config.toml
head_dim = 96
vocab_size = 16384
positions = "rope"
qk_norm = false
attn_scale = 0.102
tie_embeddings = true
init_std_qkv = 0.0249
init_std_o = 0.00508
optimizer = "soap_variant"
schedule = "wsd"
Each number is 500 + 40 x the weight over the matrix's rms, rounded and kept within 0 to 999. Layers, rows and columns count from 0. Numbers have three digits each.

# layer 7 attention value, 384x384, rms 0.126, rows 78-95, columns 96-191
556505461545518480481505503535528497545545433495642452569496460473492486561485470477530465473454405519415393467478502513438429450460568515517439494535471498493564484408489439502523569500515467498529564491500531470514490405497521543572513577435518482516519560431611481491434422645494532462
485450517504419452514458524389450512453513425489542499531504480564393569568496516429397560536484552536485511490476505486504491571476450477550471508546496411532437554463518527553532524519473511444518550412477549469525478530448506459573594519497534421534525586462527538528475413492521387542
511541557585498475587475562507469486493505466478601500452461448525538586476467587505516478477455465515467496574498479437449565422524443489505464542550494432510503464491493503565461510530516478468462582476425613549517533579518451495462487564529498523534508494596523531441545476410473463535
497554512470498498488486502447480541490489518518454422452562444500548490543430508485428465530461468502503459464534495439569465525479453500612465529538474458477549546453456479528508540508538485473554557593553504436518472465435499498508472460468588445505500442521472464498457566414505561459
460540593507500513424444448492588471541500493501522464518552469578501484488479487538486564561346479537478473517504449498537458522473563454465532572460512505508491462644408520469478436447544429465531539473560583460528524577543551514483461427491544500479521468519578493569520501561469535522
596560524590521476556509516564530430505531526473515491570483542556584457533523594494532487484471412475474520511539561482506489487421503548510502513539505458438552579549420490460546484462485533523478487441506400491583499491599542476519535465473508472520529465498514469522452472443519495525
494444431442441508470534506502468463567425456498562486512492491442562430518459476476455573507512479550475509567508431478544571539488505490533498532547496509553499586495477503532463504552513478566424492525506462555439460562500554523546447507489439553398436524514549553463499483451584516512
552550575496503470544487576515528598534503423480485472505490439522466507532621500548451410513559504537501428551437505442526450440548439470439549496520496517561527444506527437448528553528399514536453479594503476447547546522575553474450557562569527532581534528497552551524434416451547493437
460588466477415542586501456566515479575501432484418502597494414473448576468468567584479468558540546419496441435537486501367563567486466460487495517503535530454529512480563515576537553512554514423568568408527462461517479568495561566470513551520537538488479494531441487519595565462590519502
531444588440536483468576342541508503457530541518517458527470543518443500461514577518470544428442483514480456492527543467584486584503451577481449444504489559534504530501519482476495542480503487605499501459475483538451573442496506471548503473525540505482508431516567538518521579519522485490
504496526471489486561411562486430537515522489532509533442488532482586459461450470510603475429496582520523572445531505460470526591487479469527504489460449502553497515423549491525505547557475452483516470380544538457471452528530443498471447604479477506587520475471529488545485463539500495526
547478445579470506552449471489495532450481482492455517511557550454437533461462513497538533417470483521454451598512521507553509530480489583548510541510565525471519501586477534488494477540583475501537449365453470546549450540484444606446534524485484508496515508462481548418581555467496509463
494566554491474433498519454432428500648515461456475508567574606542491527501483504501619487542481464443450500474555558549398312518567589535618552428573529507507518586551477528494437510461529527591508463467567474477498474542510471491507485461513515498461433425495436443432445421467473387438
526506481379520499557385530465527466567569431505520407494444514482524484384587507533434517525514410495501508500475544530556488533516478524551513511533554544501543442525542474537533464545537476637458534562505489351601561493491540550543504418532476428491540592488507464511447471460527501473
509439587545433513475489638503539453529424461518488513507527558513525453452573525463489502456526548469510364522564563567526502530552485502560516446549522428531503507413431465480571463454594510514474519511399412491491562536473506436534478532431520501483517467472445464559507522508576528511
457533532416512501468533453456549501499481528516510491535527553516487500576581501510549552519434543510483479513447445520420479476536518466588460545523480495561375457540457522504531527553498476574549535526520567508454502555466540502529411524503448529522540511476450485447344477548438435426
543515494534571500505527414544571579496514490512508469484577516496502469504535505546533539531460511492512476462501539509490518589486529480533539458492506513488559546483537499479414398492520466556474474471437563533523475477427374520542421512541484422525588470593381522465506460463506518538
442492525513465480539560557648391425483501549547468468406536561480508540525661546513616501518549555436495377530472538563534544493550486448498493563440515466443528481392514438484508465498440556533420516486545503523528451517472478453582472618551525515492496522521537525453497569474443469504
# layer 7 attention output (transposed), 384x384, rms 0.109, rows 78-95, columns 96-191
529523497589539507449486502518521500544524425460606428539478521472495473515512495508530496542500489515474356487459525517461447488494511492473405442517500498539564537434517473519544569506510485488542546482503490514487556439521583583578480574508508503457475605406581454467491491575541510503
513457567485451521513469516468454470459469449504551431505455447493472504523517505429465554437485474547497542487513488479491503598509534490518522546468523400524472557470476553485554485485468530518523460453488562465515537546495501477603502519529466447520502590467540518501534493489484374505
511503542503517482546518482511427492493499479445599480477459407474518518457442501512513529508459436541466483572495472458517534414480504459515494487513520535456512445472509558534459550542489552506482457453514571528518537630526446451500455481466477511491508474546549566443517395439480539523
523581497471547477509485516496506463517448543572458444475534438538545483622456462528474507586450487494488494486431531496537531502473417513599501507521510497456595535518460481469489467541539463493552546533552511409497505447428442534458533446493567496503475493473467508475521541420490530496
532510541492466521471394375482547513530510522521476457528585445514498505532459513487536505502426474488490513513477451485551474549540495451463554558461529495513517463555446510484463523416530453521538500538510513509564522634547527510473464517524513579454522501517543518600524504589446473558
503606585572547527541499525538521510501508475455581511499474608521487454494497536554498573507534458456487525537535590498501516459480450550461489455557484473452482583529442433433550452451507533534475494520521455439512454511575556501438486450491514449496467474457476500555483540462522519466
576456471449469548521522495489429428532416470470533539518449501493513488476510478483471570568458516508486502503499497503516609540481528485484509473537477530550525518475469524562449492561519519522421460484506499563464415553479566523491420497445448609392504568494535518447471490536520512522
591548531401445497583517574437521509515567499493491420535493477501497464518565519543504367492539528518455498555432462446498479462590464466451459540520510537554507438560530482447538506552465516586463488570499499410546500467533554527511521585512462486634504457487522501471463485431508519433
482570475458410601523513489577514467563529415436393460575518474445507534492498520487436489596493541398483474452505526488413504564444424489488536514443530492459533386410517512485444499522484479454510491403565531471460459555480572534499491515503517605492463539544465492564609512443595520466
552489610506537485500531471509514527477435522471523517486469523516507502464505524523451493476440505536454486469482552524564495554471492531502507443499494539510535542525513450433515514504536515579495485464543437488504550406478456469507503507545499472442516527460509519496479593510537473465
530493595460523503517455519528475509474517455561533542459514533396538463469402441514575513453490526468535484450517433464438501609451476491487524486508520504548481469485527552503520552545473494459477534405489547496521462491596457458468452527484519516574531489513531470510498498566552569500
453519470598489489575450462519501553443539537450510566532530490480435547452393526490535509460507512511519482544520506544484502534474423543518512516450525508485505543512514520540467530509480492502496433344504507494505431498476460524536567486569584506459476498492445531414502520495518496483
522532557488532490549545502508402488610473452457468524532570559573456490560504499505558568548426479452546459504531443527447353527562558513616515439539516510560511552567494457486466507513483523608527442444540495439536488515533430485440458527506523511537530452520502467481496475449504480404
513485510399535552527437520426493479520555453477437434504457519501474501397497564478456500512508444516501521507561550597520507551518472520540481493503526580567500448548529486501505461524556542545484526588534503401476528490466515542612476517600533469494524562576540445514482494450528476511
554504613535474473513490622463512465448513490492445465536510565472499493500508551503469520508535543432491415522515548511519488531511462505543504443533486501488517486514533458453536521483536480508473529562384403469489590550442467460597507460385488589437535485481457429588458479535480481497
441444531436539477438477455515490505449442532505469500498495499526485545527509480496603545494447535500454473464548515455398537495496485477581474533523498477518435463517478499482502573555582488536492524486523529511494510556463486558470475493473494535464536519511470497492399491545497423467
561527537529567491493564405551571512517579454451440494507513543464456470494520490566438491500439544447484520513563500532499518554476502438529511453523502526515541487476559501491414438429448520511432478490432578500451484509448431500510476538506473417475540478578454562436485518417525543509
425412541517460501538552526595430447504497527529435459417508499500463495525606511525523545544532495476561381483474490572532519487542503478463481533475495449455501464475545519483498458505498507460410504480469490546514442515501486475601500569528546506476497557455508526433508530469486509481
# layer 7 attention query, 384x384, rms 0.0896, rows 96-150, columns 96-191
481467510515518513519450540487537519509495499528473510555479443535500521485536443473478442490509481477526554478499489493552488485470540513530530458494513526519499533572502507526510522513490495515519544601520496517482501438523521530463531526481493523442502397468513541474504501522548496441
501483443476478511585496498468537484560555480526495523528518487485473526497488494473444501545436535510498466527533478428508474499452533469433457521506495447506482454523507511536453507468441464563487479550509489555566457446500479589516523510453518479469454544471513562507515508568505523531
511494511536519469518472501493466484452488516521522506456487531492498534554508472525524520514516487545524438504502528503470485562494511500578528531501497535489527523472535503431507448470537473473501488473541496452416553585466491457501512495473491513551549491513502436490523542483480524530
464502470524555521466489526488484519455493516530484476495518467524514471460499544499488479482465489485502523514476523485515506507484500520560560478536505478443549499466485492469504508487492517541530515539452481494484511522502481465517497492502541464503490480503495441528520533448532511432
490474495532536498521502516491525484521501483526465513554436479469445526493475449442486511508529509490477522529560513484563504524531512494512478495466498496523459517574531467487511483540478471428483522493497484494550510461484576549482534519514495527499473451518488552457513506552533528422
460494453448479486543486484428461477514514472525431556480491515511549530492509475467457482540425512577473479552567476468496534531387521487513513514496496501530526510525498495514509542535509491502459524489478516505488490510461471506494529485503523543509419493540459528462495548436524500483
502483519514553480492424459472556541488502468559468492526470536523479539478473472475496498464524498500515528490486490449502496501502462465524531470477565448471525614543536560538511514476448465538503518578532492524524525461467459468533523524511473494430537441463465503520497522519476546495
505491486483479466536543467521506447516495458505489554472526511487554527488498515475463496555475549480527494516549519519487454523428490437481461495488501485513553504486501463528462502479478546530521493560493563514525481503474491498516537534517456503423498516516550495588484516541462524562
524527468521496552494569512576464469491463531542523508505443567536519510543436553470449526486515487477540471518494564498540457457561520465565485509517502466511500515487570455485511537552478528513477547529514504420470513540560506502478497531500530572481552550478480493528509569505475559518
495502449493556461494477419488526535492542498450496513538569489522501401453483531453448471512488524480516468522528487539526517500461542472467539505464505462536510481494530493451512460490447487503468502499471528452509535473503520444526511559503499442504501488492447498537521506525490530545
529453507520473503488491451516536492478533463486579505473488531527501456542484471494526488481476529498471501501449495449476505541528556522500494464425459395495503422470484517482471449486517460513473437472485524491430539501503489451498479494479477483545476536516489493427505535444517445546
519484507480557533463529461550542560463481498489521430523513505440479460518478552548494543517473511469540533497450543515496534555559514481517552461493510450461503531458423486501523516508502498531564529528520473457488514490506469414487442539489495479548523522474515511533486496490459524514
490510458521531576488523526594549544443510481448543491501506544503501518593459519459497538512525493509467455475502533579496513501495514505510489539510463488542463463426490496450530421546490524447485505485509501449440530506494464485504470486419528510459501533457548479476506512484559530548
473481530544549469462508541451505468495517489544471487523450504476456557508438422464519490441516524510493454482462533503484516470550497461535425510534536513485504529478491518461432450513489483521534505473505490490459543519566554499513449456524521509544556488518467533443471481498530551459
472487512458452456464489506520529423449443582464511486437498507469520505558518492579557511487479520540554539487486534479451499476542525546421419494505490460484522430403494521525486463493539550459507460467520582567443500519491557458535444471530600525506548505499525518542504550451536528527
538500498504468531467506527482472424432436517524504493506522545512496460460515459552504491472540572519399509504488476476523467496544500558483446541518475464484553502442534530496471489491490464490534482513510492533477490463492491505516460507538447499542469479492462556520486440482496499515
554510481489443515447540493525506565464460536510497524509437530459522505484516514503522437484513516558539468499519531437473519496572466438487459486496452534483465442529532443473506543473492467499460565532522492537518507505543564514512473475418423479562498580474433469478413521475465487610
465503548473560501488539489505461486468529482463476492520504474505472488486495438550488449465489476535524469455502490451520514485513480563492504457443511535508510508525543501517482507544456507495485548530530450555508519522495563456495450544476500531508509466468518529445519521530477523500
466512474497426523511490458481521508464481487458506483530486507515452502494544517452564493515471500510461533496548487468505590473523541571451491530489473485507500366502534524500522491477520447438456461426511518485452491491491502504547525478459488528447413474551513506541499471486492486532
506504525491473501504524502596495521509525487489501519498487438505549480607445543413500455462507511515460419514467521540529545524503516440455479485528507496487528522449509528517593430455497501499510511527480507400449487512528482508487450516446446560573484608514547546507417487542483525519
505533580518474514539514525512447546525510561514519418558444468518495491463460514455426504485541561452528497422526486525492528424479439454517502474470592494432538610497466479565525417515479507471501493492499539463551459524511434500494514578429533513540513475400511525541505466559499523420
528532437455514484525488547527501545484475484521471526510474469529518501526464560429449527527469494444456495452538482505475446465541471452483481525445542516528549537548463387472565473539460496490515461505449526499510467494480568541515516504441495570497483484524487572513515506498547536488
509550517483507476491492499489520562468496496490503520518507552497448557542502530574503516505471525454450542517471484487464533515522524501523496512564522508517423490512519470454533482529525481469411452514434479525502431538476512531523531544564468456532548553513541521578554511477551479566
500478497475473478523503520489535461510436492513535536531519496503551518476536503442518456472499495508513533492502506403496489508523519572508509464521473559490456440510566533447523444509510536502495516530497450492493439476531539547510503508539446487446481480468518428492507465510571511501
466499487464504470531462525530501520511470488497489485564498491467534480421547471514494464475486482511504483498488527500441495478501446493532526498554504565569593479584473539468512536505404514501549525466540557480486504451450497512573439494519480459431500463543454459531581446531507440496
508509488446428463537512540530488529483529456509498518497547483599560499555544499422561499507471448476425503529527489494475554493517559535522526513519456565559542445517509478450562546517565529465493515490472574464407529516507488498535562470476509509473463473584518514547478557516485506516
491496450473534547529525555526512466474499471463472535587485483518471501442503499463470499528507509500525461456488522442458473496532499501527508490548498535535469533471481483449500508536479537529525513498489506448541524472481549476470398546418462469498518465508485510486511527512508537477
473513482471555503481458568494466441489491459554441511575520471516492510487435533435523515528488541517462543569506484559461482451517477584461507545454524599489451439542511468479407562515488497491528508462481472539517428520518513478526569513523509488504490494542480588468576524482554494504
500515493476560537499466474514503532488476497449526493506557514465459433546467500535470474522466511555549493496518491517557478520409434478507510540518480496550515517444525497507475508491529521480475517474521510494518491512493513450493476477531459498495474559497456572497527485506539480486
482446549477506553464476476424513515495496494512456448523452448528472509478449523570471456514501550505485450492525478483471487444539534533449563506480494589475515510527511484456486550484470459535483531509489518485471452575525487549475544478573496504494497468504486561538462472537508448514
540415520449540517576533441516483510506468507526483495535468529548437502527566463384447446528505502468484430484486505523535535540492516437435455485495482532482484531539481465496478470481434485559533577545543583510566444521487501398410455532513546481540522483513492506515464552538466570521
550535527512517553543507485501432512547515474538506425501513561548522483456493499524479497603531532472560466448530531505468489530510494411521542515482485516503535550494507522478436475455443539504509533469492498567477449491461512501500486510501501526514476538488537506467474545574499551453
532523492530503527453522474430523435457475480485459504499596472524541536472438514488485510469514615532561499515477426445468451510611581600483571497483508497518557539525528489536490468444515516517515482485487435560477491515524452514460550447499537512481589571552535527505476564545522497468
476502538492481498457510555420526419498546480475516466555546523488503492446521509580491512418518578478454560502573446553527526532554604580536534529496424452497544482486536520513482544512491477468547532540564516558520457458505532542522514549576474513470528438470470474469524427508491478535
488468549520462531551569482457476499527497498478472479486515550495480546531526522571481464496528522566495476484473480525543432511551498516490531502524484551525483522542554550500484507514512516503508538515578484502532489463512533533421542524456551528517590564486497499420504447530465547553
437474489469429479572462550488473502495532482463422488503614473551542450544541528542431463489454527522466469485590452499538375480478457453504481515490505536541478528462512479462512546530445430492463481516500459484514461476466561496481485482475499474546517498467481478478531450550571456555
511539547504474511526487501533467507533494501476571456479443530447519505478495532490473546517523458484480486502505500493507410545464407495425521515567543504476488540500545540522523511457492492472465541525461479543468500469500455535438535518434517554512508474539454532517471521481544569506
497539490527461510506482523472488449551491487491526525521517440464478506521526513543459557554545563448479493512541478439478449484457502471508574477535482524504501479496477445446527557467550495518456477518439462537548449473527416539488602470569524458498500523445537434523512491484463534519
435509504446561517534506514442504483496558498472444470509460478467487448525466504550492474479539509484451555515485501537502497481498504547451517493463508458486566473469493541462516514526546479518506476431483530509440506507510522481476571526511485498542486475480473555540526524508503532479
472482543503492522507564531534540484510468467512523456444491513500468466492511503506538487526494524460499549493494450573556565512448528492466445547455467505541566515506513495521556473482487487448517495540544460498520531494496552506525506505459484534546535491497538508485442540526506548515
501511504510533483477489469527479437485480487471527473517511487557518448534508480532508505451511508487461524455527459495514448525552536424489499491508464475458493542524465504469478530553514468459415476483519586504513498588482573498502444562499450469545551518500461542482385506454440495512
501540464502478478543509512486469544544493530537487500452448479486439455440520523476497451522463529527500511511495427496535466539528539527487500508480422502433481492579498470469476501502408488479534496534512529454531546511424517545554451505546539459510503520542478486550468511519494491470
460442482481510554509559474492493518437539498488497470544558461544479438461482539537511497532497482465505434526503438491494445518561482558480549467529524594491474540453517551469476499452434469546489452466452436495499472475522484480464542491527503493499517514472532509461461522528546493412
493521531517487522455579533476510497542476575529496525519432544523418521468489487510493497469511523534443530476497547561532539511464508470477495564561467474412456569555513557495516460458468433508504560528575462492519446502496441557448550517492450460473496465412480422436526480494560452455
492458489494436484505541493466429481455518458437487486483474448567532490472563462514550508520467489482555475478454542498532532530457525539506523481461541552488602543446452516527586504487545541449492497487518525495503452473498534539489511532478494480538511492504519496514540494524524516509
487538523499464484515488521492515503460446542484506513401455480532514525545480447516457498568510508492468491495459515435505446441538528510545457409477504518521591520533499527493524462501539446487503509468514469504490499486491479527495524486492530489496483480513470448460532491496560500534
526510537514489527412498531532480479595552542500488501451481432579495548536463492480560560557444429559522508547446476534496546501548494503521470518474457494557482493480503547518452551483514533472453488464477469543506537491521433441510470519501478486500445502538485457516520539472533535527
545538483479450483556509498535528469482532504554527495521564521539485526447528572504474609504507571494426530454426487484462515503530527535468527532539485487524566498507499473541523551471515515433546482555476533577544568497455484511481539457486488536472541452458479537556489526545497456453
512534520485536464527501439528559507458492510544588475498447507548504518531534521451511487518461503466451494559460467472473514505575512469455554497470538533587487489580535514432499555455507535471479513418476527520544480512562534412503545480456468512503500516559522508469438493499509521471
502427430475510520480478514516521517457483487483489552547544521454482459458515473514521427478514517615475434530520459422531492528452519440521496375501503504531421462518460500433518550489475499548453475538513545508492503532479555560472517482546467495507484534493431493540555481551508492516
487550514479543503479559472497507505419423467534504470525573456556456490460559490515448477499512507584424524564492466549456519510523501513546461444511590498451435513501485498473441486525473385516455585516560520501515511496493547507492482538448516510560479480487526584523474458468540467494
457529497482457519465494551521444462568485470463474520515538470542561455437455576546455453512465541488445516447508546463448419437524498541521540493471524568514521404508423504514535476542472524493440457527461491562473449492537526549478513518538521433501442474510434549450522449515507473503
548548472520545450549459506521473534508501492474541484487424520478539496528479539415480486484475439484425497479450511513516473473488408504406606521526516526485497488488460532481534508502523482575467489486503509450587467517488474489542500557461534492451511496502499554507510465429533498507
524534492423462401542465539512569515479515450560468485449553537493456463499517481553534487510491494473454528491449487524459593512543563545466471484522465469443530426552511562536536493509457460514468391481485516519469551475518512410568468512527489479521446494516424545519432507529525466478
448488531492450447443466464443536494539453479499540537453465498534438477447492475471606481489514522454476448430510517498455514486464532467541454499548470543560503536498474470524451488514534444400458491487507560490488489444534503457465478532465507482489458465534547473537559505549525528483
# layer 7 attention key, 384x384, rms 0.0925, rows 96-149, columns 96-191
473535513511472511508471484524523469500492520508504483508477476451518451461494541453501528480485521515504496532507521521494520473522544490542498521467494476493511458486438452461500514555510528485551509491483479528503478503497480509532466507492497493485506482518501525487459475495474448483
529580523523495532502454503475507544557434435523473529482464481532478494517459446484502513502497524522491529475449484466498488475528506534524513539479492509552497477521478533535475514492475461507483520508543500498488534494494480498509502545459527497530496440516506469483548478505501502466
488531499544518516494536466542536520515493476491512555523489483498525496540508535475514448503450471495491515503471523472481543496468486478514482486512508488456461505513499537501454519481501473514488473484507505533528475522508529502503451553495501493511502521526508470519514558522535523488
503497435505506499534489517542534431494563431525497503529507509496501487489487473526479501499541487496498518475499509491477480514496497497528519530457530504472481516527513521422444473467557513427491510456502489477547479514487480538497491489511513508487480491501457484490491496512500522514
501544454526475497502466578521497503549486501499515499498529497489479429516487512564519492475517457469494509513484489504485480504519525462490461521484521498534506513484483533488475538547486546507556484462513476517470500500454476523498476502527516470459485488493531534546454482484489435485
561533490479494500458499489489503463521551495499462477508462510494453504478495441534482530529518537499530550540474493549526500482547476555515532572464519542556503481490488491516497524440486482527513437508492491500534509455495487530492505488497520516502504451497500497473488513506462425512
482532483522444546506513534489484468503459453482487492536503509505520470478532504512499461489490502519491505503508493483448550475467595466534482577499428500509481463512475460431468492549504510472489473523515491474457548492481574521469460467431517485498495495573498510455483483528515513500
472528530486519530490465520533448529512522479521481486466468475480449531533456455505516513497558475481538454491482473465500479472523493531487484494495491554493498464496514483499445492455473453508493512505545468481490487543503456515501555536510481524509453440474524504464481502518443509497
519505523547534537476525501496459522446533511549499531462481483500498474514484463542502503480498522448495551495455525514486496506509469467501456504448510526454475531531478547538546505479444502484532482537535491500530502524476506572486500506475481467533515495502488473471489487490507543475
512483483557492580521527552523549476539475499530492507516539563492483522407519472578509514512514490528474524526434521455484464498548532556448518493487471514502492532498528511536456504530571494488497481514524488501498494495490499490517521499488456556533447479504528473501494460579492539511
491516553498522482461502466543508462453477530478570515551465562497505554495543508504482474494507492553539474528466512524466544515545506491522553511524489495433476513516496452500523478439520489460518500484506485474532506487489506456445487540473454589547538495478510486512486523471473549536
501476496500452450513453488460446461489466480437411466491470523493533537468479543459483488487530519494414520494502528468484487488575509504508509514533420447516480515541541451447488508522504517506471496528467481522478507468490505460516505495498484528524477540457493468461590514451561502575
461561531512485477494467522454468535571488536487521501484564516526528520548514464534522494486491487509582503493508486484520498561516497493540454440507541475526531501508506501531482510541543544525529465510486472511535497520503480487481485511505474441511552517538563500501545506452496506480
503521530496450499475485526528554481498442505470519504482516508518543483512499481441536525517516493532483520534507493486511482495532543483578497533505563570514467484431502472535509490489496535467510523542537520527449538519488547487497496508464531510506489525466475452526522530526537521549
512486535489549513537560500569540556508525545515508536509484454483490534515454496454483475484512428493521506504487488474500517473496529521505492481492483494473490534510526486496489496480514481517457507464459450492448549514447479436497473509533504469494480476496467475525413501537491481455
522507498503467453435521520468490472491490468497478514482501457502468459553556521465502476468550471528473519510467513530472544523529480491498512463530529521540514522573519469498477512510514499514512482406500534493455492512457490507497496520476536491480509526514518476568513507542478488486
532428506514457521516505537510454535558488469458473528465438500489496480477509547524501531528447519472503536480503484564533453484481489496464492463490498496494538572415534530502500506540528499497513515548559497506509496502474476463484469543497486499466561515488460468544548505502517481545
504460469491456531506471487462526512560527483492517508475491429507567442483434509511516527499511547474426543473464497478491506534472483500537537534516510523506576527517462510489419481549540497505520501442531554515543483497467441464439472478456520509496515557512520467511505449522508534480
484471512532501512538551439555480507469536548525544542483533508554492466557498487452531491516473498501481477503464482541495493560494482531478508449523588494414491500493514489505450551396536476510505509490482510534546553541540524524529484492533461535508504551402484516473480539472513497509
473495492553451480515461497507508535486557527510499516515482534485500501476504572561492494508470492527535497469530485558485483551515501480528545530496501512484517480481511465438553488539491530463446488513452486541521502558475426424499445540539495575520428485505559532487434532438469479499
562505493476498451542529528444496517533550500560589512424503473412524485511475532443514564486501543481473515504516486522469485588539515464520451524479484529513452473500512494465549465488499474517497507516573496501527528601541492546492532438463610574458550539497555509480509498498498467496
523484489544458506493549492528521502498495523539527480419507528513497488508555504594513534536456474453535458502510513500486508521513501469436492429470524492464534523507520539501493477501473489500464502471501467529493504520517477525527489468542584451514470519425533511488482544503514486490
474430526516568540454533499531475515507538543464482520482468505520485412469495461475528543487480443517594466534581510517410529459513483501453441534497540513465512522532484510519539519522535498433541470462535542496492522501478429513514460589518515543448524477542490492462476492500538488480
479476543465519496507541515515553510493500573480467437525473564484534519520478506551443447543535458485538496511537466472541480525454524431458529480514476504497473520472489485535506441444501478536514525505523466513462529521496529487511509530504449477491524507509498559495443526413438463460
467548502476540514469431484535515475476507459509474472573552538549498488486456511502498473487437433573500475523518508539462456521468487544508552491469521547486538460483556504537456471511524463500537555532509494546498504509465524522429547574540483512474502463510461518553522478435508553547
478493516449509486430543481530485508479517500541492496539524526501519460577483472517535519521475486462491515498518479533513555469487439463524466493476421531478537534430481504493518469448595450528493513509544436457536487539523477489479474507569455493570516485440496506486474469529492518475
493565535488527532464465458452488515517475499540433568533494506437506451577501524569480504471495540461485537479522521517494489441474497489502521533536507564481492440500475506539568468529461552542537461515564465505406519462549490520452466510467424524513517466519454512461462499535497533520
511481483503474476485543473501498544526481488562484554494524546466487552520512439465507473462415495533518517488482425439499563498487489425532464492489542459512549568523572512515501601468492532494520512502519501503481466453595441453521527495447511561534476473451475548515437512535492538456
534552414566444496478490507433574488444513485465525478514470513470540510466552527502526509500482464471479455503534507492475458491530513562501516490515453477529452499583458510499487465543492485510423535518529472464468531521406484498534475488486506517469482474482544489492485476546494461584
478506509497487525581498548503531499510437513532467506480532492481460547545548467545552570485558509463430506482563470472519464538483503521440461460549457497482525542493436463454431475473544515458481508451475445559520431488500523467523511520480511550510532473439555475559482434457559528496
459488489490429502533519560523509458531482499542493545450476520480522559512487547470483544467504550442518441499501549489504444487460482526532491457472503491575549461402527486508557453482537510578467516518559428540459490496525511509460486518397632463461505502537582453453463478500495530487
484459458492512513532527471532515519515550510502479507545483467506533529488478512440531467488515499504478505516493524540518530495462501535478447482540497540500498563507469476491508524493449497498494468537484455472488540538494484486450477517508483524467531512522563573511474510402523467467
466478534394459524544475515502511457484523510478523431501524556534545538589562447549519483596495468516491507521484452502533549636473457473435522540486458476560465529482460443483440561467474578461531476557475497456475521465565513444458487505513487456557480522469509509451539504555507539464
502517508452513447522508505525453531467471474461443535459502553554464523549499511537500512488462503481489489503346558473532499492444507483532491464533525522469476516450518511466501514417485466496477506489429511489506532491466503538499581497505521493577517472481476536482482532518464551480
488508515513527477462528510455488597542510468504468519566486425487488451481517510475554471493444479504607539510522505463516467470466556542589434526526480545464531513534529523564554453502469486487483560541545506507509441549437465473537494543545460507520524499555514499559504509543489462509
564501502494530475432546504557474504425527525466490490473573512494509521539516467502501441524461405513544507508459493487514557545494486543466498460472514546463485467515508470502439441500518471528548491459493504488520500542444493475486550418554453510508485551440483559479489589421488573527
463539467513537542479486497449437548532601453393420469509426514485489497512481570499450472458494575542495456484491553484506485459516485532540487475495510459548468511547484453451547518547451600481494472578483459423521519518437509476530473418480570527458521495509502480458497529507511571547
508488496458508526478547497537467560511534519528562485532534516539481495482565550493475451449495477543533456573525498472478534495550504464505508490497534484490467551516442455457500538529560529506451492549396522443468499492526485481558456441533477515438530571510460536459567509498509476519
420476541487499476578517563536524501488509439508581566515535477494524516435472504532514496515468445526519526485446405505504549588471493500521534496499464498485453469504442544544526514547512536416515453516472411442476501489482429509454471537470512582555519496504530457472496469475482530502
503491517507512488517492482463493450527489519492455547507528538511411466494506514519465499490546533487488555442547474493546475503531491480524505504490488465514510478436437469463508436551494506487491407486469525477482458524434519507470520503541485456454460512492471476598551479437475455469
522534490493476471509504555428487548515473460496437543514529534484559487487507580456468517479486510412438462537481565468517520523514534511501518413452510586531447455549444457464553544534491466532576498494446470497557527490478533503482553594500440547503523534540555563494564425437489472543
490439546532496503499428438451449573451540532562496513556505556515469473573510527544504482483470550482512498472481496546554441471492548508508497480552504525556432537472500516524522497570513497474530524498514485516508454486501506492547488485533436508496505470514457520497504510472514402527
544472476523519468508473585522556473508499533463507495463505490604537452526495449459516492486441497529435524472487533513544614536529485490469478500538443426472487543505556419542476512464500504494491540469482519460497523472405492452482451463456564453452465504497482537504483483516511510487
473438427540509463541446579458602514517549450499463505503529462500536512515485539476493522461502512434480533505552565473527518548537486477503496503487532524489474496439472555466488533508518508548507463451520503535492479537466518454517504515536549530481489516518500570484429563482520499464
464438492476465556517474467447499518520441467566489555497483480506567461532485545506473459509483489499427529485519424514500470522501519521529574545529452482526484535506463499485470557534527463493471553551524559519521502548422496495483453470512518507449593488484467526518542537479527457501
454479533466470531518536542505508539519534472472498525473507566514555447455477480479546501466437509545508503561508561505453481568455489506579520515537498441478490492467533517488445526516494520509496456500425441524456521534562554476510507567500562556528572549444420528442521523508479512481
467478548452533511564517520485497494493474479422481491497494441508505477505562450472509486509564517514443499446508510531519479514512484507467485504470505469515463498498532475508484484570468536507455549518546503510525544541574475509530473488517513452491577521466507526479481518580512511461
422517492450519477547586441488495568495470517389504387502515489480527500522469531550531497456497505485543440525468498555491486504388470501495523502469457459441426498482544469507501507542533478480503486453536546476591506503522561460505455499596435501486460543507465508477494484480485494431
558455502521449460462486528550477522392480500462388520551449515467518383509444496462430453495466508469485521472505519474529507477558538471458467515558508446483462484521437531420549530538526468436545456453429438455535495405463454542482422479534436481504456478490469517477486538483471432490
506552476504443530466471528524508473478506476486464542518497484508519542472494472489437455483491449573536523511486513496547504487509513539542579527488572509422469528543517493516481555491504404502559480499501481454553463492533509522481502497472435488493463517492522522492504465540425450530
531441486533490508467479545465561522482513507462535475473513499473514554495444486459488534470518481444485571508532538443529448526533493443507457478468547472591505539548531481533508488475570523480497503474462453523447490497483477458503553471590468478572534568490495524531499495505482512483
470455565492515496552585432508532541490448534522465518526510450491506493504541507478536481542469425507445462479491468520497528520479493556495529478508509459455521510463520543499473525483540488445506579488486446551525494517510576463477596482492519563513461514442576518459507547500406530496
476485535421431507360518569507502477520531494501466396580478485467435516476488587500513510479518458424461545456544540488492508483552635555577448502517549541562464400540532465552475464488487521510491510488485519504459533487513464484504432460460489511442529469451508554525525548561504512473
490483503539438461450500500502452442495500492414528505539531500497551509468555500528466501512484477550502465494583509534475520507455519484503434541527506467481520513504525473469535468475526540513476523524570534458468491478448562548477499495503513515471523511469537498520541555489462519538